Each number is 128 + 32 x the weight over its row's rms, rounded and kept within 0 to 255. Layers, rows and columns count from 0. Numbers have three digits each. The size before them is the row's rms in percent of the matrix's.

# layer 5 attention query, 160x160, rms 0.0518, rows 0-31, columns 0-79
084:096167067162107119111094130131125131133109127116121142141126127157083138095146193069133172123076123133140083157146121154143136108151160134123121155181124156122114109141116075107126107134147061094063144132121122122161153252179154144089128131
071:131128124136145141061074136129169108114107124119149121145169138125169134068142194120152083132037119103118108129141125152125135133144131162129137113088204126131108136148122093125160112124152085038103171102116142097169115185175106143137099171
058:127145104166139125156083158053115130148164172079117092117076125084144166188119105081136173097171125120087138128126131112040127108104075140072089167131084119134078172183122124089106110151133151177170125109159109090074097085146193109088082138
077:104112133114069101115066172138091112120137212086099118131197095099122099098099158101164133153102083131136142103133179113202179156146132163025135114081135112078102093098093129127108186177093106087101091158113153088133082171162111106164126133
075:108156142116104128178185115142157175110136089151061155166180133211086156157132120114105093183130100060151120124081131160178141109118183076169087103163108079084147076119148137107157129081111132110096101146110138184132201110095122126134162125
096:095153074130128176156144113134164136119077032179153162144093123180162172134153159114107141091097118105140093169113083157104094093130158109163117190160163113138186130142178094134192076106111100130131156089161135117101184162131174186095125160
071:077134109148125153150175123113093130176124133111097132144050094093136082154123135147072122169110143112147069152126069171113102109083139136110116179144125194178085127179183098164163099073127075165118142127162113185164133105170200104153133088
118:122106097134143098088067163087092106157160179083141144105124161036159093103120130105153166096118124168119129174130160077130126138131124184088162205088126121138150112118061119115075111218131080134114107085108095139125091156175126149110081120
099:089146160067100158165182113092132144111134124152099125165087122167105138097116106132086151170109071146199104131114146148146105119078162118122104127219127096151105139078141124097077066145097089141135177131176137201114112107120135115127143098
112:170097086134110134048078142085120132195163147069199107116130119057151089119152156114129121088118135139082165128127196116103134134148100134128176175082138118107135155164074121152092125145144114149113115111106124098131166140196102171095080168
113:189107138139075161147128108118141093082142121167158145140085073180108109195115152119117164078057096136113166150155131059127126153133114180137107109212205067177128156140089083103086112097123144087156093075121120105080136117132124107112102123
120:086117160131092093109150126149178152128114096122084161171056113163141111193123126205094137086074129136160081112154111097111176175152146110135129138092152121072141116107208166095129168184042155132087108158126118144191168150156125059155187150
112:114139152156139173116116158072176129158106117108094129121071116129079097125073145107120103083168122093132130192108104120150110090198142140162142111167130136151165185126118137071084142095117087178145131148164060129112158110122171148073092073
111:123131093123140142123119143185182038094121157083114152105128114138113091076159109098129117136128122123134099139159126169147093132155138110136135163125125097115148142140124133083083181139116114111138115142039201110137178171120082074075110169
113:159132103184098156096097160141112115116187111113171152090158098155145098148141083145173091127149124146160147063111119084114150105166107134129140175110141182129106138116227138154114099103145060121094082131083074109168103140080102132126090141
108:127116086090123064103080134123156147109143169094161142191176090160155168108105164101144147104143121187104109152049214122145144165108161127125145114115121089125145105143105106196135098090118167108153107155098142096188140132113153143079118114
111:147142170141118163094083102150123110133067138096170105157097154141150139183094230173163121162101102080143119104121186102153109133099063190116103079198099135123121120092157086104092172164167108124128141138129155122086108120091156123094124093
118:114136152107192131114116128218138146131133131125155131121125103177151149133077136168175166071122184169123095096115160139130117167080170165077130103127115165127118124157109076092183070055135117066106112112146115172107107143092097114146096086
114:132079152157110069142116110108149169229112129116114104144112110119123095153140163144197128062129099154150098075116134139143137108102160161082106107095146076155126094115153115077157131104109089133141108162160078113150131109095153135111118139
113:160107120090135114139137151098194190073067166167075110106136148159089160132131144051110141091172128110152106144083087133121120122125090139138151126073115135082148111127175068176142094079167159093104132096154107136174134151167090084119077156
117:115175186176115035109114129135099131114121120132108130076153116180127073099065114128146100124143186138201157123140107161199111116189100109139139114165136163120093078089148117157112123076129109130099107111080122095109094137132121106130177111
112:142141085102164084130147111121089170117137118073089129153098125139153157094112118178100149097159114075121097168121137151205140131153066112122135141147104112092099122092154121152097159103169141187148081146163132063076070141156179142161091065
110:150182129174167138109193100145183113163119052151125144184176138121151144145126110094171134198132146171138123097071062077127121096126182098131137112104088090153153126138150133115082119107103158102145100148127063098067130146177126104105080071
109:107145156095107090182160129146115138126099136080104205096177112144090135113145149166167151127101098108148117105074093102114137152119174174078147157164107127145166100206103127128119108083142185123108134104147112114100078152131099170154081217
109:082115121156116173144203126131079086143116121097098186151126106194177113109119115128170116174163154164114176060175102139121131133074165157160125189093090139091148155117128139173181082118098156126099163144135051095068142109160131098101107120
109:114120162186106137144150117174178166120126118106173117108132100076184109116063143124097120122090114159176113137130082167136140108132114076157159169130055063168103117121085151157128135136097115171140151147077165156129036115091119153131132121
117:195103139112086155143130136109136082103138135142196158154198095120140140152160128163138115122143209111141176104169166153157115092107150094147129063134074174146209121118151085094152076127104091180120169126152117079126083092133069099161121117
111:133133130136143139109155150092131118089144145081083130112118133143116113166186126134089088169119141148093127109159126166178170093124138156094139130136077143117047117114136147107128151090148164076154127106159126115160165143161129113055135115
111:133057036075085083152169105193087149104117111122116119112160075126037209173107090126107126160116154106213147104110148102192164117133140157149100092159086104088111175118082157136100144080097082109144176149134112130150133123144140111118145113
110:133177119137150073178118125106125097152087131138205158083103143171106174104159100128191097107102109102107092133096156119182099135101153143087145115092119092086141101122135076129217095155172095096073086196104150148120171146087135127148167128
122:155134100084117181148139128116136085152144164174098101166075143155146158119079125147144163145145181100151169136127078122143145087175073111152092184160139100097127123135109112170212129093189137142133175118108130148136134142138078105093095103
114:137205154129078172122125122175094144144092084120131126126155098149137143182093120163146140132111152170151156140082121154096146028121124124100133078164141149103122081163153115127146180130068096156150083162127084110155179098056151128177137159
# layer 5 attention key, 160x160, rms 0.0528, rows 0-31, columns 0-79
049:161183133149133129171108121178154159200104114125168201114126150136141142165101058168061170095123141139154153176103134100114081132140119154129130157122062122126102096161107123159110137067144156161144090096119082211065116110122162113147184078
089:088135092087181143146106155137144121158125068095175109112094185078145168088081087143084125133142086121139152144108127118103157065093157157138182199117112122100181095089108136071126099145096126165124148124193093177158119100135139116082152189
069:188141223118093088191087073130150121081109070175147123137131125121157129187131182103133174151125164127127116107082141141102143142191156076099128126161084110124126134163183150196107151096092205103197128105128146066098161155109171123126105170
069:129103091149145128120124119147107080147073104119126118146151139206134110147124179054112077075143102129093108099078143177085105107092180056116143141129122066122160110163067130172111123119100216129130101155084150142117111101146155133076154166
074:188117064178138100152129135107122130159124089204178204138101141139082169123107095107093102144156115128122116149108109104141134116111158132139093133179147167099117111113114085120123148085143054175100120106130110160112212081120091119131140121
090:079135163076136121117065146083134125141131125126124135160095115095112111144118068173113172178089146122174104171083093056182173133115174181115131190154127165092182137042158169077146132181156102145151114113149102118155124097174111144103115127
084:055127100099154139151132078118137176115117137133116104172141055138077151125142128164143107096137122126128114127106143120083121098117158122185160060074129100160133149137152109078118117105125139129120136141152129161117139116110158087127217084
099:104130093127095129183113184110112124099121164104176045106156154126122231149145157151135065053085119132122130147155127158098128126104139081119165168082137117119101077132124092068110108163110148112103110104153084109112159143083120135155099162
104:080086109168127107140089145067098171137062164112111126174109082129117129166115084111138143086114085150148125110134149130120026097143134179123172118083153068189147111129094132150085089129062140119121118127127141147081128173107128116145130097
091:196115127175081112109146120105163180169135130081128111172106050137155143147121152165157093078075083189134076100115158147140095091150162137133096116056134170126089105150146119123106081147139166125095169129194193101130136168124176066129111092
120:167171108121115141135128124084090045105161108173166190109154104120122137199142121066146134120074120117113131107144128108128144122151118198149137107202180160145167126115111132094130143109121138091165144102115160100068101146062143107118147141
110:092151197119064160109159110111182086089112117184129153132154120156152148148159128123114100141092136114131119134087141170178125144153093055122113085153165077088124124112191215122102158196139110129093086142110086141107124140132087064129055102
109:153118142122111161104155111119153144108123140143127167115109142143105106096126139165129037093153174181158139112119135053164046086137099117165126149132109149144040113155109177115158129163110132116118137120178117094113142112056108110121087151
110:181041130132125175146101144117111097063080143134107128148154116139118102062153115123124173168133162154135143098117127113132097045101200098145200137141196100120140145162111105128118137105126094142072151179145139151151126100072123111134116141
113:091165169153123151179117127136113130131120088068164142130115106119148141131114161121153105144160126114144151118088096017098115125169136130171155135152112116166091168139156138120150130097127135155146163101059147095163167134090129168148069123
110:081108058081122142068151131157181182135118118157160153090133120126140148121135105098142166102163119097047129162066184135182067105139112157119088111137125101119111184120135081121120134111142154131159057134130133135134088109148096092102160139
110:169153157158139097098130077164094150138095149138107127132192138102189085145110125107069045093159126095135142117066191168121184130106124178095088104144086098120109160087116106053192066147163163182116133098183119139118120151096140117082120128
115:088159097179123071112130134091176109157135128096105174091152144174161144130110210190138127132167105145108123127174157093087148120145123111147133137140123101145090128164085128160170136095195154097139155152151140106168137180154141091091140093
110:113106120083110096145131119099148153147150153160093174130184064172128133133133163123141146121105131143099163134128127154118137173151122134097117135066116109081128142135121148066117194108099128109094099193186093110091153109120126069133107094
113:064173111085124090127138143133114075090095083185134109169113100133102096085117145134099171080193121136164168117109130135120112111132122163168153135107168126103134128129149085140103124131159151120085079112112133164100139128130139156160135115
113:178102147117165090135157148155085113177149110142124094101090089146089081119097214071159122189167130168139157141141102151123072170134148092129154088148119165108107092130171094130132109157174144124227148113098125088154168185138133209156155090
107:066112063126153157139232115159136133155189139125118114174117161188134128149125117122146150150129106049142150088142152199154156155109111119137116131166115178082140114141114139169155154087107103184174111159092166100121136175147112136087075142
109:168089152101138146121163083155146109107137152133144101142106170110125124152100125094168118195124192147153130130078083118119062085157206137141132097121099132142204174153113110137171135105046103046118086097136142165063117220153126074140092139
110:117113144147123072121164061122088103158142125118043165105105121089123128130165117114187137094105097120141107108056085160154126138107109084142145155127137115124117093133150095240120189124092222143104131090161112122125088141182112135097117158
104:167083058149130145144149148131124108098157157171047159171136116161154128154146118147142091134108132144143120146141117123135081166091113103148178126158123141180121108150126124117168095197077127150124166118097068136157099153163138150141118086
116:117132156102137127082129128151159124136034187122173144152169151059121137156156153132122149137146191189171162142163107116123139129192090141145130128104101078167105091124153167127170111104076173129126159120139107124127155126138164086156146148
120:129114107142096070128171154124131122110126097103140061098177093129174150136062125135123088131151105149115120128116123133145138159077179097139126104168118126106127106140200151067138153118149169128150201104104122124117150132133127158151230119
107:123150209099134173167131123134135107086118116054143147131175139152108137129145085102056088134085180103095107126139162095138157130153171158158097165132113106133153151108162073110117182115081109091170165109133106098204131100113179152074095081
116:131164093086127145108155115112147138100155112158128087144099106124113206128163094079113143133171117124145195094141116127128230113152120123128171156160108155119142206132114113154115155133180098121146069172133147172102105158091132160147131113
114:114134104126193117124096113155123127157107205134132152089118143159117140133097062106149137184141120110130193150042142119112177124159113128090151133077125100179085160107169068074172167221152137099103143057109160156132190134123153118119141113
110:097114125134122158064118145148165108166069105192075114121176116162117084092147171188080086141139154185149082172136207102077135126137107128138113149146056074137146108102076152122149157122154134124095165149126131120077102132166148190086069127
114:176213165169096116178111131140140141082098145077135108161114107157145164080076139113175119121100165098038136123148100099107131099104130181148148097196144075098099113136151129102093174127153082135098091173177101090115132144097140136109169099
# layer 5 attention value, 160x160, rms 0.0475, rows 0-8, columns 0-79
090:142098204173064144093180113144137086061078131151125154070179209137055140077144114091126148110102177179148109107132139097102101118092119100163069086090120182130090158147145097114089157135166181161112151130102133079100156134110102119158118177
096:175120150079154117173143155098146161095118122149110156096095126154173191126120155113112105074105096131050132125055112144101112143154113073122115128146102162035155194172120084158122166130129137115111118150067131127130144177141098198081166123
098:144156145140123167146174089165156148177154100145095089125217144095134128122103151110165084095107151116147125147163142114118138123121164130079161116106119129156135079087085157199115107134166169128130112119121109187141124113107165116118048173
086:120151146154176107077104089153150062145091112153106127139083130087143188079104076135139137125195191111111110118093093168073078107170141161178138116191060147086114154070087118152130116154083135129107126166124114090140086094104097161123114113
100:122130079120192119082156147146113163091093137132165125114143113141091135137110126206132107190116163141109139108120138164194154111081144133172084174135102105084110111137107130135121102123144115132197139143138168111177129155130089075063086195
092:091156096093146148182088136130120188097143141132149151130089168105133056144139165136127117105223167146182154151100111134109093096136206116061120167079119110148139058083172129110131146106162152188120119105154089085117082167069089140132085094
095:120162098205133150130108133211164066198137104138109091135137172180152106090165083096075139147090085121103163151096135125141091108129219179160150104161119151111125162180127077138117136123136140145138119121110168108140114152119151146098073086
090:132130111117112107153144169133164059148128025170179128104129180126164162120081182092143149112101116155111134124091142106155102174164093116149094121138143173143123148122124158169145171099155163133139164124166113131189108106142076158123088134
094:125164094089118132079137103158174164100142094166178135143114091178154110105170118122115107150172122123176129101147152113144091093131107106093143143140050191096071106144101129170121189191086123129152109062133066178080142077100077104115111131
# layer 5 attention output (transposed), 160x160, rms 0.0622, rows 0-7, columns 0-79
091:130131129128152123133131054169136178189134152145114169137123167112128164165106080143148117174156128123156163117166126109140096191057141140134107133136117194221156051160112107098160198113148175143103088142121118185093104113149157150105165102
098:063107207156143149109163124103150125149149067132137165080103127150101109131128042113144121175153141107146094208145140071172119135100158112129115117128153135115106148054105161151094163105136089095174136092145083145079113111118124139133109138
102:163133096118159094090117102132117135106166153103163157131135162133147155114092188134180078157092119139149034134117177186077129080130126104074115143108106171092093125154144126138158088154097124148108156120054098119049096110110104125171168193
089:094170158117109157126110081163195123086168179133151137140094109075070109097122092114065124056112122114133078170153143130145170146108087058107143187091187152095148162164129159082129112100136161138116157102122112172142098116091053126084133110
099:158140166124129162110137178142112106123129138126116158111066118121142104142152090147177114041161088144193152125120066129120107139100100053093084104147123113082130142138116116136091124087161100109169093134182116092180123131103108108137207187
094:092105132076178169131156137076113083138132114160156099115164146179154141082112114156101127135131143160151104161080139101136146208088112162105082101170131164109159203184064115142117106165124098089103155143052126111145102142183102104099111097
093:120069123157118124108128105107130163155119192077141116163153165123111070114128138102115088122109113105121117147144108124120160158129103109123136102084166176132145095120118139110117116167092054161185210164096155165201082106096145205132160128
097:123166150148104146157146180110116093097114115144130187206180160106102096181147111131128090173121197085165142130116139114098135085132094129128136104163122140153103181149140172161164145108061168117081159110125106141120172140158080170107115111